Each number is 128 + 24 x the weight over its row's rms, rounded and kept within 0 to 255. Layers, rows and columns count from 0. The size above them is the row's rms in percent of the matrix's.

# layer 7 MLP up, 704x256, rms 0.136, rows 529-595, columns 224-255
size [ 99 111  91 108  98  98 100 107  96 111 100  96  96  91 100 108  99  98  96  99 105 101  97  90 105  93 108  94 105  93 107  93  99  99  93  87  93 102 111 101  99 108 109  97 103 102 102  87 109  95  88  95 106  98  98  94  90 111  97 100 108  97 102 103  94 100  94]
[[107 116 101 113 140 155 105 165 127 160 111 133 125  81  87 146 119 108 110 153  93 123 115 129 180 128  97 128 133 139 116 173]
 [135  89 129 148 140 175 131 119 180  94 107  95 124 157 114 132 122 122 108 143  86 119 163 134 156 126 183  85 156 139 118 163]
 [137  96  98 138 126 156 127  88 134 123 125 162 123 114  67 164 128 166 147 106 124  89 124 143 112 114 123 129 174 108 168  99]
 [186 130 157 127 132 142 140 128 133  95 149 123 159 117 161 129 156 140 140 162 123 146 113 158 130 151 145 111 148 121 142 139]
 [132 104 142 143 147 173 149  60 118 147 139 107 182 140 171 138 119 144 157 137  75  93 105 114 128 145 125 136 113 100 141 146]
 [140 127 126 101 132 107  98 123 104 139 133  86 158 126 152  93 123 147 108 119 109 128 163 122 156 145 131 131 109 141 144 105]
 [129 162 117 100 115  86 101 103 127 137 123  97 123 115 114 128 153 120 165 118 101 130 180 108 105 137 147 104  99 151 116 104]
 [ 88 102 130 120 100 123 144 101  95 117 126 144 101 100 130 105 125  83 140 152 165 146 127 141 114 143 155 104 115 147 124 142]
 [126 127 138 112  94 170 115 129 153 105  99 146 100 114 108 117 124 117 153 126 148 160 111  85 100 172 138  85 101 146 105 174]
 [117 136 140  98 118 146 164 143 146 143 148 141 127  87 146 129  91 174 143  86 121 164 142 124 122 107 115  82 162  91 142 134]
 [ 84 114 185 115  84 100 136 144 174 147 128 107 113 126 102  89 145  86 173 115 107 151 139 148 110 178 112 124 103 135 118 102]
 [100 141 138 140 100 152 130 118 127 129  96 134  86 179 111 116  88  86  92 164  94 152 136 148 151 122 136 147 143 127 100 100]
 [145  88 125 141 118 151 119 147 120 143 141 122  87 122 113 109  85 141 123 125 113 121 134 118 147 141 124 176  95  93 158 131]
 [105  97 161 117 127 176 133 140 161 113 106 140 136  84 105 117 156 140 133 143 134 106  85 133 116 158 106 133 181 108 125 141]
 [160  88 129 150 128 121 124 138 105 113 113 156 179 100 139 161 126 150 163 161 120 135 175 144 102 108 157 112  95 128  97 206]
 [151 148  96  97 154 112 170 121 123 151 147 108 152 164 160 128 137  50 125 110 152 112 133 134 126 142 145 173 128 116 167 137]
 [161  94 128 120 143 118 150 144 143  70 119 112  63  80 104 161 101 143 151 148 135 105 169 175 157 122 101 151 117 108  83 110]
 [141 131 139 141 132 104 115 167 135  93 152 146 137 154 152 125 116 118  94 128 163 126 125 140 112 124 117 173 124 139 164 133]
 [118 138 153 150 107 131 143 110 136 138 166 108 144 149 146 127 125  89 129 118 129 111 169 129 113 135 128 121  86  90 141 114]
 [109  92  81  99 102 114 133 136 190 167 150 118 105 124 144 142 104 121 167 122  85  97  93 111 132 145 136 103 108  87 132  68]
 [ 89 105 117 131 101 112  81 142 116 145 154 147 107 149 152 132 100 130 123 108 106 103 158 137 152 115 138 112 149 124 117 106]
 [125 178 135 116 122 134 120 104 106 146 118 127 115 145 151 147 146 114 135 102  92 118 133  82 127  67 102 140 169 134  96 112]
 [133 147 114 132  97 146 111 110 130 125 129 101  74 132 119 136 115 172 162  74 113 123  87 115 112 149 133 151 115 101 125 148]
 [160 145 113 124 134 126  93 116 142 126  94 106 122 164 121 155 131 122 120 157 138 111 150 139 110 118 163 119  87 117 134  91]
 [126 114 115 100 163 139 119 111 128 188 130 109 159 146 118  68 116 143 109 152 114 163 119 159 110 153 121 114 140 141 136 114]
 [101 119 139  81 142 103 150 120 108 125 134  87 149 132 143 147 158  70 119 138 172 105 126 141 158 105 114 163 135  82 150 111]
 [151  93 113 137 102  93  98 131 151 143 145 142 106  95 144 120 144 133 122 133 174 132 113 123 139 114 123 117 128 122 137 124]
 [112 171 150 118 166 126 123  63  97 110 108 106 120  90 149 134 110 133 124 125 154 137 133 106 122 154 141 109  68 172 112 110]
 [125 102 131 135 139 102 151 116 124 108  90 104 166 139 160 122 132 140 116 132 170 127 108 110 154 168 110 136 147 132 136 124]
 [100 115 122 148 135 159 142 138 122 131 125 118 147 152 178  86  99 157 108 147 129 163  92 165 131 182 115 174 124 132 115 102]
 [ 89 140  98 131 157 139 113 131 109 104 135 115  80 112 136 160 134 167 121  99  97 105 110 152 118 136 125 141  81 114 120 108]
 [ 98 109 136  66 104  90 134 119 133 176 131 148 110 102 151 140 154 108 155 141 121 106 130 118 112 133 123 146 142 165 152  80]
 [109 148  58 160  99 106 116  89 143  85 147 134 111 138 126  90 147 142 120 156 167 126 128 133 159 165 106 118  60 118 127 161]
 [175 125 143 113 109 121  94 128 150  93 112 160  82  98 160 130 140 119 130 143 123  98 127 111  90 149  87 145 121 151 148 121]
 [106 119 118 137  89 107 142 132 128 104 142 109 138 176 109 107 158 169 172 126 103 138  69 166 114 174 191 128 140 168 108  76]
 [152 132 156  87 111 158 149 157  91 138 128 129 110 147 149 110 160 157 204 139 132 145 114  77 126 128 148  82 131 113 128  91]
 [114 128 127 128 124 134 138 116 121 121 136 156 157 108 134 134 138 125 113 117  96 168  95 124 177 152 124  89 176 123 127 132]
 [154 150 179 148 133 153 134  99 155 119 101 135 145 139 147 128 119 130 123 144 131 120 132 133 163 122 131 127 164 116 112 120]
 [149 109 116 144 145 131 137 161 144 146  99 197 108 139 140  87 131 171 159 139 123  84 154 100 160 126  98 110 166 103 117 133]
 [113 136 138 125 180 121 153 107 153 161 151 104 132 145 158 112 194  95 135 108 166  80 164 127 124 100 124 159 128 120 122 171]
 [146 159 107 112 167 162 152 125  98 117 156 137  69 119 145 152 100 146 127 146 103  93 140 137 101 140 116 100 103 151 109 139]
 [101 119 133 143 140  94 159 148 119  83 126 130 104 127 134 114 127 183 151 119 114 130 133 142  71 135  99 150 118  62 144 145]
 [114 132 114 148 134 116 163 128 124 103  96 144 194 104 147 114 159 131 132 155 147 115 118 124 127 146 150 138 152 164 132 104]
 [151 167 111 138 134 158 113 104 139 135 130 157 121 113 112 151 107 145 160 143  99 118 104 152 106 141 150 122  80 105 116 135]
 [127 171 139 170 162 109 124 122 120 152 149 145 141 130 192 100 153 159 124 166 122 126 132 135 161 151 188 104 148 121 141 156]
 [126 128 123 169 115 162 134 113 116 136 133 155 111 130 163 101 134 129 126 151 162 107 142 105 148 128 130 132 128 143 123 116]
 [123 152 153 154  90 159 122  98 111 141 158 121 117 114 101  97 142 141 108 193 153 120 122 139 139  99 113 109 136 117  81 115]
 [127 103 114 103 169 144  88 105  66 111 151 131 114 138 152 121 148 126 164  70  91 130 161 137 122 154 149 164  97 122 131 131]
 [122 151 166 176  98 138 149 132 151 147 130 145 145 130 120 150 118 134 102 121 145 108 118 143 137 163  86 120  89 119 121 128]
 [152 114 152 146 116 148 150 105 133 130 160  95 139 152 128 154 141 177 108 138 141  78 148 132 150 172 156 138 104 120 133 105]
 [102 122 134 128 117 145 124 151 102 131  89 113 162 133 133 158 136 134  93 114 115 104 172 135 124 121 107 125 145 112 121 124]
 [139 110  81 142 125 153 116  89  91 141 141 110 126 166 158 161 118 114 133  97 164 125  87 110 149  84 154  85 133 127 114 147]
 [126 141 170 115 131 138 154 147  85 122 124  89 120 122 130 138 135 111 122 147 144 143 166 123 124 124 116 107 123 153 134 131]
 [130  78 134 134 184 160 151 112  77 115 159 143 110 145 100 136 107  84 138 117 106 156 131  99  94 129 151  95  79  96 120 180]
 [ 94 159 158 118 161 102 103 113 136 130 101 144 137 127 114 158 106 104 160 114 127  70 154 156  97 158  89 136 147 125  93 146]
 [113 128 104  95 119 107 147 126 153 115 132 162 137 101 120 146 119 123 147 138 118 176 138 111 112 113 161 152 151 107  56 156]
 [167 123 162 138 140 113 141 164 113 103 125 133 136 128 155 138 104 116 128 134 132 121  91 140 128  96 114  96 119 112 130 137]
 [132 149 147  91  95 124 129 139 145  79 127 114 139 124 140 111 135 101 142 110 105 137 102 109 105 152 145 145 109 133 126 128]
 [102 133 105 127 138 165  89 118 127 139 191 123 160 150 144 149 181 130 119 120 159 150 137 117 127 148 153 117  64 121 139 131]
 [119 110 153 154 102 113 162 150 123 134 116 120 144 133 134 142 103 131 154 145 157 152 119 141 174 143 157 101  97 150 108 105]
 [156 115 163 156 175 113 175 142 131 163 110 150 152 129 126 116 113 129 116 123 152 151 150 132 146 144 129 143 105  96 139 112]
 [154  65 143 112 128  92 105 111 138 117 151 144  90 126 167 149 167  80 146 134 150 120 152 126 111 133 144 126 116 117 128 117]
 [133 114 131 130 177 114 127 128 132 124 110 171 128 106 166 124 134 133 127 121 141 129 170 123 103 129 137 176 132 174 146 110]
 [147 140 143 155 151 124 156 138 122 147 106 109 118 136 155 164 145 133 140  94 151 124 112 144 118 141  70 121  95 138 142 139]
 [126 156 151 113 101 125 101  92 143 169 121 142 112 117 138 121 158 145 125 130 134 155 149 131 133 140  82 140 194 126 129 103]
 [170  92 136 140 126 123 120 135 114 160 154 127 127 115 136 139  92 156 120 138 107 116 162 103 123 145 115 103 111 132  82 114]
 [151 125 134 158 118 105 125 109 148 152  85 107 148 130  85  98 136 134 167 125  90 104 158 145 135 176 129  85 139 136 123 137]]
# layer 7 MLP down (transposed), 704x256, rms 0.126, rows 529-595, columns 224-255
size [100  99  96  99  98 101 101  99  99 100  99  99 100  99 101 107 103 100  96 104 102 101 101  97  99  98  95  98  98 106 103 102  99 100  94  95  99 102 107  99  99 102 107  95  99  98 105  93 100 100  91  99  99  97 100  99  98 104  99 101 104 102  98  99  98  99 100]
[[128 126 123 142 118  63 104 108 142 137 118 137 112 101  89 105 121  86 139  80 121  95 147 119 138 165 141 159 153 100 134 181]
 [125 165 121 100 113 103  89 159 103 106  82  99 133 138 125 133 135  62  86 108 153 124 145 135 100  96  88 114 123  89 114 124]
 [113 116  96 150  84 142 153 155 152 122 131 121 136 114 144 112 169 137 114 114 164 135 135  83 117 118  96 121 136 150 172  75]
 [172 142 118 113 154 136 118 110 118 147 166  92 113 125 111 152 166 176 119 147 103 132 151  99 106 172  87 125 114 111 124 138]
 [ 93 116  76 163 115 127 129 152 104 135 114  90 102 116 142 123 108  93  80 114 117 143 112 132 125 134 152 114 165 112 113  70]
 [114 149 126 164 136 151 110 129  96 116 161 123 121 167 104 147  84 143 136 114 140 123 154 128 158 142 120 176  96 134 106 149]
 [137 147 103  91 124 131 109 167 152 105 139  96 124 127 146 137  93 119 123 176  97  96 111 182 123 137 123 117 152 131 108 101]
 [151 141 106 145 103 128 116 139  61 112  98 122 113 124 104 140 188 124 124 122 109 133  92 154 136 152 100 110 110 147 103 114]
 [138 125 103 144 138 209  93 161 169 112 115 133 140 111 138 101 128 108 130 117 115 124 132 138 158 121  93 100 127  87 129 175]
 [125 115 120 137 124 125 121 142  85 158 128 162 151 148 144 114  98 172 177 162 158 132 152 111 172 145 138  94 152  90 131 101]
 [101 117  99 145 109  69 100 151 119  98 170 141 153 123 129  99  98 156  77 115  88 100 168  83 130  90 118 138  97 116 101 154]
 [118 162 120 109  99  89 133 159 123  95 131 149  83 131 161 106 152 106  95 175 107 145 124  93 126 144 151 122 132  74 113 127]
 [ 88 140 115 109 126 149 123 150 109 155 107 109 174 111 155 116 110  50 143  98 121 140 179 100 125  81 119 145 141 110 127 124]
 [113 133 113 120 117 132  88 157 140 161  61 141 147  80 136 118 131  96 166 143 163 112 123  95 144 144 108 166 132 136 123 118]
 [124  98 148 123 165 121 115 158 138 140 138 147 168 148 121 117 156 126 183 153 114 126 138 139 108  97 130 123  90  99  90 233]
 [103 155 116 108 110 103 118 138 118 162 133 104 111  78  70 102 150 129 124  95 140 121 170 124 118 133 174 138 143 139 136 147]
 [153  98 151 128 137 101 129 120 110 167 113 136 130 129 163 140 136 128 171 153 123 151 127 154 137 112  96 104 109 131 134  74]
 [125 189 145 127 122 136 114 143 131 159 143 163 130 163 133 109 163 105 103 118 168 153 148 140  97 136 102  88 138 160  77 135]
 [152 141 188 167 109 100 159 129 116  81 147 141  93 105 105 116 134 120 119 161 162 101 187 145 138 147 163 114 123  98 130 131]
 [167 124 110  77 120 116 168 138 126 136 133 167 109 162 117 163 145 119 149 114 145 149  96 136 144 121 160 119  84 175 142  95]
 [110  88  97 116 126 153 166 161 143 101 111 113 131 103 128 132 110 112 105 121 117 109 127  65 126 174 135 124 103 160 149 143]
 [120 116 127 123  94  99 133 106 133 117 151 126 124 126 139 107 107 122 145 135 149 164 101  76  80 118 138  85 133 133 148 171]
 [102 138 125 135 134 109 183 128 123 131 139 172 139 125  79 130 139 145 120 129  92 137  99 132 160 146 112  98 123 128 161 138]
 [138 151  98 144  91 153 139 120 162  76 102 123 102 102 133 177 133 142 164 179 162 131 152 116 160 115 156 104 102 105 132 126]
 [122 152 157 142 177 128 128 120 110 121 161  98 157 133 159  95  98 127 124 149 147 142 154 146 136 148 143 172 107 165 150 107]
 [106 157 168 163 140 126 179  85 123  96 118 139 104 130 121 115 109 110 130 142  88 108 170 173 125 128 138 134 136 154  92 183]
 [180  89 129 111 113  83 119 137 163 109 106 155 166 132 142  88 135 151 125 126 108 148 152  91 112 146  97 158 162 114  97 170]
 [129  96 141 152 152 168 107  93 139 134 125 125 137 164 118 158 138 106  98 110  84 136 120 128 135 145 107 133  77 125  89  87]
 [171 135 116  98 160 147  68  96 130 135 122 108 115 156 141 148  86 169  95 138 158 150 138 177 142 118 140 144 132 110 109 131]
 [111 154 137 104 106 141 148 149 154 111 139 118 144 138 147 156 105 129 118  92 139  84 164 125 155 145 149 146 155 104 154 126]
 [102 140 149 157 113 115  73 106 135 109 124 110 125 119 148 140  91 156 121 154 147 110 152 133 193 123 108 133 144 109 115 117]
 [154 155 116 103  80 128 145 106 115 127 121 120 139  94 123 125 106 130 156 156 140 182 127  62 127 161 139 144 162 128 148 114]
 [112 121 114 117 116  97 188 144 124  84 152 115 123 115  96 137 124 135 110 149 139 136  77 105 137 169  97 137 137 145 127 164]
 [104 149 119  93 142 135 128 156 132 142 149  90  67 151 113  85 126 123 131 105 123 118 175 121 120 131  81 116 147 127 128 138]
 [178  76 129 129 152 120 156 119  82 138 150 166 180 118 108 105 127 117 113 159  98 128  95 127 146 123 159 103 110 125 135 133]
 [160 148 116 161 165 120 104 107 145 128 123 131 144  73  92 108  97 112 113 132 116  98 111 135 134 164 194 114 132 126 117 100]
 [113 140 112  86 124 126 171 114 105 112  96 109 155 118 147 150  99 110  97 134 110 154 147 150 132 180 139 100 122  97 115 125]
 [124 104 127 107 134 127 101 154 148 118 109 113 150  87 126 162  97 118  99 116 114 105 148  88 161 105 141 108 135 102 101 119]
 [147 111 108 135 129 138 150 120 125 173 113 138 112 125 140 126 123 141 117 131  96  88 135 130 150 132 135 112 143 115 124 126]
 [155 128 125 115 143 172 120 172 127 120  95 130 139 157 148  91 147 152 129 112 147 121  92 116 130  86  95 105 152 156 116 152]
 [138 123 121 128 164 112 148  98 148 147 145  82 142 160 137 153 126 159 114 108 146  94  84 130  90 145 101 114  97 153 158 135]
 [151 114 131 118 115 151  90 114 117 137 150 143 188 120 103 143 119 161 108 149 165 105 161  85 103  91 160 169 120 143 103 183]
 [123 130 129 129 137 128 148 123 117  82 131 119 122 132 148 121 129 119 113  94 157  94  96 160 125 151 129  67 131 120 106 171]
 [164 167 138 141  88  95 124 117 118 128 101 119  95  82  96 141 127 120  76 108 159 146 125 149 144 160 145 126  85 137 135 105]
 [104 139 123 147 161 159 154 101 103 128 145 136 166 123 147 131 179 121  98 165 128 143 127  69 108 132 101 156 139 110 121 199]
 [121 159 133 100  80 105 145 131  81  93 116 160 112 157 117  75  82 128 155 152 128 135 143 171 120 133 137 117 118 144 141  51]
 [149 110 180 110 153 156 160  92 122 127 143 112 113 124 116 133 122 100 132 151  88  70 133 110 167 119 114  93 115 117 100 159]
 [146 169 113 113 121 160 143 136 127 105 151 146 156 141 110 116  99 148 142  70  83 151 101 146 112 117 132 129 146 125 156 127]
 [138 150 124  79 164 154 196 171 130 157 104 147 137  86 136 119 123  99  95 110 159 119 112 107 132 111 166 145 131 146 153 188]
 [158 136 101  96 174  99  80 134 102 144 147 102 130 120 159 107 148 146 130  97 114 160 121 149 133 141 150 129 136 139 150 110]
 [114 106  83 131 136 152 121 151 140 102 135 115  84 123 141 135 107 100  79 132 100 138 134 112 135 154 118 117 128 125 183 136]
 [188 116 104  94 169 147 102 137 127 151 149  94 131 127 144 131 123 139 119 138 134 101 132 111 136 128 133 118 121 108 149 147]
 [138 138 125 103  92 157 145 105 163 105 138 144 122 136 129 136 136 166 111 142  94 174 128  97 167 118 125 113 110 120 136 130]
 [165 141 110  94 134 111  91 128 112 142 151 148 160 157 108 153 155 138 114 102 144 165 111 173 123 137 115 139 112 127  88 111]
 [134 125 120 169 127 152 133 138 125 113 123 119 172 117 164 127 160  99 114 129  93 144 121 153 154 149 139 126 154 113 157 110]
 [110 132  94 153 130 128 110  91 144 129 109 122 110 119 139 125 130 118  85 137 120 194 153 120  81 135 132  86 161 101 140 152]
 [111 129 157 115 120 161  78 113  95 130 147 100 118 129 151 124 103  87 119 144 107 114 106 116 151 179  91 118  94 125 112 154]
 [134 130 102 104  95 105 122 105 123 140 155  88 129 139 130 115 146 109 173 102 122 106 125 134 146 152 107 115 140 123  94 101]
 [128  89 110 179 112 170 131 130 123 144 162  93 179  69  95 108 157 141 117 124 123 106 129 112 147 128 111  91 133  96 119 153]
 [149 121 165 139  83 111 148 108 163 142 123 145 133 149 114 173 147 112 144 101 118 116 141 142 111 116 143 148  60 153 123 130]
 [120 119 147 139 143 149 177 131 127 132 167 130  98 177  87 152 113 136 162 149 143 128 121 109 154 114 106 144  78 146 143 138]
 [125 111 110  87 157 119 110 126 131 142 179 141 151 122 132  98 104  65 107 123 133  89 152 126  72 119 113 101 104 124 125 155]
 [133 134 149 154 148 120 129  93 156 128  97 115  96 117 116 124 119 161 126 122 145 115 129 118 146 106 160 136 116 103 139 139]
 [116 185  96  88 146 108  90 161 111 132 121 163 121 111 106  88  97  99 120 103 142  94 144 125 125  88 144 161  97 129 136 121]
 [126 127 135 164 107 138 128 122 139 150 198 174  80 181 133 142 144 126  71 107 112 114 140 125 143 122 120 114 114 148 120 160]
 [109 103 110 137 109 148 125 115 125  98 103 133  82 110 107 140 129 128 130  91 101 169 149 139 142 143 127 117 116 145 132  71]
 [129 117  90 153 128 108 142 119  77 137 110 115 121 114  95 126 116 139 142 134 126  98 138 155  74 139 149 127 124 151 125 190]]
# layer 7 MLP gate, 704x256, rms 0.139, rows 530-595, columns 224-255
size [110  91 107 100  99  97 111  93 102 104  94  93  94  97 106 103  99  95 107 102 102  97  90 106 100  95  91 109 103 106  94 101 105  89  91  96 105 110  99  99 112 111  97 100  96 105  88  99  94  87  94 103  99  95  94  90 106 101 102 112  95 100 100  97  98  99]
[[135 124 132 148 118 148 151 122 180 120  74  94 117 132 152 157  90 152 149  88 142 151 151 149  83 111 153 117 135  84 102  77]
 [128 135 129 126 122 128 117 113 126 117 109 117 109 155 180 132 110 167 132 125 118 146 123 131 172 132 146 121 114 128 118 210]
 [107 101 105 146 161 136 115 109 153 118 113 184 141 150  91 104 113  81 121  98 171 129 134 128 145 132 120 114 145 112 122  59]
 [137  74 135  89 150 144 125 115  89 135 112 121 138  98 109 138 172 134  86  72 112 119 131 161 107 139 110 104 111 126 128 122]
 [134 131 126  96 151 138 142 163 112 139 137 154 141 133  89 111  90 152 133 128  99 118 117 126 155 117 127 149 147 158 140 174]
 [141  89 144 119 121 139  98 129  95 124 128 145 117 127 141 108 124  89 117  85 159 110 113 110 106 124  92 162 119  97 104 139]
 [158 123 156 142 151 106 137 118  79 125 127 105  87 106 141 127 170  77 119 146  78 115 113 110 146 178 139 155 149 164 137 116]
 [116  93 142 133 108 146 138 134 120 138  96 123 147 138 132 149 125  87 129 114 119 178 127  85  99 159 139  85 101 136 128 120]
 [112  98 169 111 104 125 143 142 154 145 128 163 105 122 118 133 106 141 144  61 138 144 120 142 159 119 180  59 160 107 153 142]
 [ 59 159 142 143 132 106 116 152 139 125 111 124 152 129  91  92  73 106 151 117 123 135 124 144 171 117  89 106 131 112  85 117]
 [128 164 157 157 171 161 116 137 154 103 105 128 128 127 131 106 114 145 117 122  94 180 116 197 110 167 127 128 135 128 107 142]
 [132 125 121 144 110 121 166 101 135 141 150 151 150 149 138 106 101 168 161 136 104 122 129 122  78 154 145  77 150 141  96 117]
 [124 168  99  82 108 135 131 164 148 120 133 140 161 177 150 135 133 130  92 144 142 179 169 131 134  89 105 140 132 114 124 164]
 [119 126 177 176 125 117 140 124 135 120 115 146 160 127 134 168 133 135 140 144  82 157  99 146 140 155 122 143 159  96 151 156]
 [115 129 144 123 150 138  98 108 118 112 130 165 148 150 133 137 145 155 118 143 148 128 155 141 112 119  89 105 143 172 143 136]
 [172 105 120 123  89 124  69 174 149 113 111 148 161 139 134 115 133 157 117 154 128 136 145  79 151 162  95 128 124 165 154 139]
 [102 173 169 150  94 127 106 141 145 125 152 110 130 165 121 128  96 128 126  98 120 157 128 122 133 162 110  65 130 116 118 109]
 [143 176  79 132 155 112 147 146 109 119 103 123 112 139 149 137 153 178 134 147 130 149 107 131 145 135 129 166 133 153 134 134]
 [164 121 129 165 109 134 129 110 149 137 118  98  96  95 118 106 158 101 147 151 122 123 133 148 114 143 109 119  98 120 150 108]
 [137 159 141 163 138 140 159 144 141 112 149 132 137 142  96  70 100 133 122 112 116 119  78 106 148 131 186 189 170 110 118 137]
 [ 89 142 130 120 139 175 129 111 163 127  93 143 137 126 157 128 139 105 149 156 134  96 138 129 129  68 109 134 148 160 122 125]
 [100 123 124 104 133 135 170 110 117 122 142 170 151 108 133 123 136  99 100 106 112  97  71 129 157 157 110 136 135 138 126 134]
 [109 153 111 146 129  99 131 132 109 125  90 128 150 125 154 135  96 126 103 158 144  92 121 111 128  91 130 118  98 121  84 120]
 [118 146 146 134 124 146  87 153 185 123 138 165 114 124  90 148 130 138 143 153 111 103 134 133 134  97 156 130 131 141 130 130]
 [150 140 132 127 109 152 123 115 137 121 119 128  89 145  90 110 110 149 166 146 163 144  81 122 146 110 158  92 125 159 107 119]
 [147 111 125 134 147 125 148 110 128  96 125  99 118  62 101 136 119 114 117 148 126 133 112 145 119 113 146  99 155 138 127 172]
 [142 178 153 128 131 113 106 101 119  81  91 115 133 136 129 118 131 152 173 152 148 153 142 107 106 138 156 104 114 139 110  83]
 [122 161 119 131 155 146 117 101  88 144 130 145 109 139 128 132 101 124 106 127  81 112 106 139  95 130 160 131 121 166 122 122]
 [109 142 113 121 139 107 104 138 130 132 170 161 135 140 105 156 162 113 131 138 193 145  99 155 135  77 143 117 135 124 151 131]
 [118 118 105 132 145 110 132 148 133  92 133 102  73  96 163 127 165 113 108 113 139  79 134 103 129 134 130 105 128 149 151  87]
 [181 185 132 153 122 153 131 113 113 128 131 106 131 115 125 121 118 129 132 138 126 128 111 170 111  96 174  97  90  86 106 137]
 [103 122 110  91 150 119 142  91 117 131 102  94 109 142 129 136 112 107 126 106  99 161 121 103 118 156 150 110 110 117 128 169]
 [138 138  97 121 104 136 164 135 110 118  85 118 174 161  75 124 160 128 156 147 120 169 112 177 103 128 139 100 105 115 130 106]
 [158 135 144  93 108 125 108 109 100 128  84 128 139 114 115 122 154 143 136 117 121 115  99 138 170 151 169 159 145 114  71 152]
 [115  84 102 144 186 115 103 150 151 117  76 134 144 105  98 149 126 109  88 123 127 121 121 121 109 100 138 134 161 140 122 140]
 [145  81 117  82 125  91 107 113  96 122  94 135 144 119 108 125 158 174 138 175 158 160 145 169 159 147 146 137 106 126 130 122]
 [124  95  86 166 137 104  96 159 107 107 154 148 145  95 116 139 112 162  92 115 103  98 115 113  78 126 123 100 143 165 126 140]
 [129 149 114 115 160 108 162 122 145 148 113 141 184 152 116 121 109 121 117 132 173  92 149 132 120 112 152  85 110 129 128 110]
 [102 108 139 127 108 133 153 166  97 122 138 110 111 114 147 159 132  85 157 125 120 159 112  98 115 140  94 122 130 105 104 136]
 [106 115 133 175 111 119 101 108 144 151 114  98 115 105 139 113 138 107 116 100 134 173 117 120 141 119 163 131 101  90 157  89]
 [142 137 155 173 162 131 130 136 160 167 124 131 136 106 149  67 139 138 132 101 112 171 113 170 163  82 125 143 172 161 131 129]
 [110 113 148 119 100  89 174 150 160 141 118 131 127 117 149 139 146 159 136 156 131 134 125 159 127 160 161 164 167 155 112 153]
 [103  68  91 142 149 109  87 123 134 131 150 111 113 105 140  63 106 138 127 123 121 155 144 139 170 132 120 123 150 152 140 104]
 [127 145 116 139 169 105 120 120 131 142  85 134  98 113 120 137 153 131 126 140 137 148 153 101 134 120 178  89 105 136 147 187]
 [126 119 138 117  98 102 131 146 105 152 117 127 116 128 160 114 137 143 156 138 157 181 119 160 120 103 100 121 118 136 160 153]
 [130 154  92 173 143 120 160 124  88 104 105 116 162 132 117 149 135 149 111  98  91 119 153 130 125 129  85 139 110  93 117 101]
 [ 92 112 168 120 139 151  91 115  83 141  87 182 104 133 143 127 120 131 141 114  98 126 176 158 106 144 195 147 103 138 127 116]
 [114 114 153  98 162 124  73 139 166 128 150  88 161 184 134 105 136 135  80 134 129 141 121 123  87 152 116 138 143 133 147 122]
 [142 103 181 155 178 134 138 133 126 149 134 140 110 108 127 126 154 119 131 125 100 116 183 114 145 112 135 156 120 111  83 131]
 [ 95  93 176 117 109 150  96 188 174 147  97 116 162 138 133 135 139 117 139 116 119  90 102 120 149 144 132 147 135 100 146 120]
 [ 92 139 102 150  90 124 162 104 165  87  98 188 145 120 103 121 148 148 112 130 141 129 162 177 165 126  65 152 122 158 173  86]
 [141 129 132 113 105 157 149 111 145  77 105 140 146 140 148  95 105 136  88 126 142 121 132 120 123 134 139 133 135 138 128 144]
 [135 137  75 111  95 106 100 156 147 102 159 131 134 102 117  79  81 129 138 112 111 134 134 132 138 157  88 151 147 131 126 105]
 [117 122 125 151 145 114 145  98 130 169  96 128 114 106 152 141 109 120 124 108 167 176 100  84 140 122 163 120 121 148  81 169]
 [123  94 140 132 125 100 132 143 128 135 165  91 106 199 155 152 117  92 137 157 156  92  93 134 145 153 122  88 147 144 107 103]
 [174 126 152 175 100  96 105 164 135  77 102 133 161 137 164 144 164 109 148 114 121 111 118 101 147 102 120 160 117 125 138 126]
 [170 100 124 170 139 118  93 100 143 110 102 132 132 118 119 137 133 151 166 109 101 130  98 159  90 138 145 121 120 147 173 146]
 [141 157 122 167 121 114 109 125 103 131 161  78 146  97 142 143 196 145 101 157 151 122 118 137 181 124 110 137 135 103 166 183]
 [136 136 122 167 133 143 114 139 123 148 120 117 116 126  94 155 130 130 152 113 134 147 127 105 132  66 167 137 160 135 151 130]
 [137  98 106 147 114 111 102 110 126  53 130 147  82 127 111 151 139 119 157  85  97 137 123 115 137 135 134 126 152 114 155 119]
 [115 132 131 108  87 110 145 133  90 129 113 137 115 122 131 119 115 130 143 119 132 166 129 116 154 159 143 151 148 166 163 127]
 [145  83 153  97 129 141 144  87 147 133 163  88 136 155 119 133  94 142 124  80 159 154 139 156 125 115 157 147  89 135 131 121]
 [100 113 104  73 115 133 118 105 131 148 129 170 148 162 120 114  73 114 125 124 157 102 132 148 150 110 182 113 154 157 123 124]
 [110 144 170  95  91 110 124 115 132 209  79 147 156 138 162 152 121 103 138 128 192 144 142 112 123 164 171 166 162 163 143 105]
 [142  90 147 148 128 136 160 152 138 104  97 102 101 132 114 136 151 129  95 135 167 142 141 169 104 167 149 131 111 128 101 128]
 [152 172 137 148 145 137 120 118 151 130 114 156 177 176 141 153 169 149 142 150 100 185 120 133 120 115 118  67 137 166 166 102]]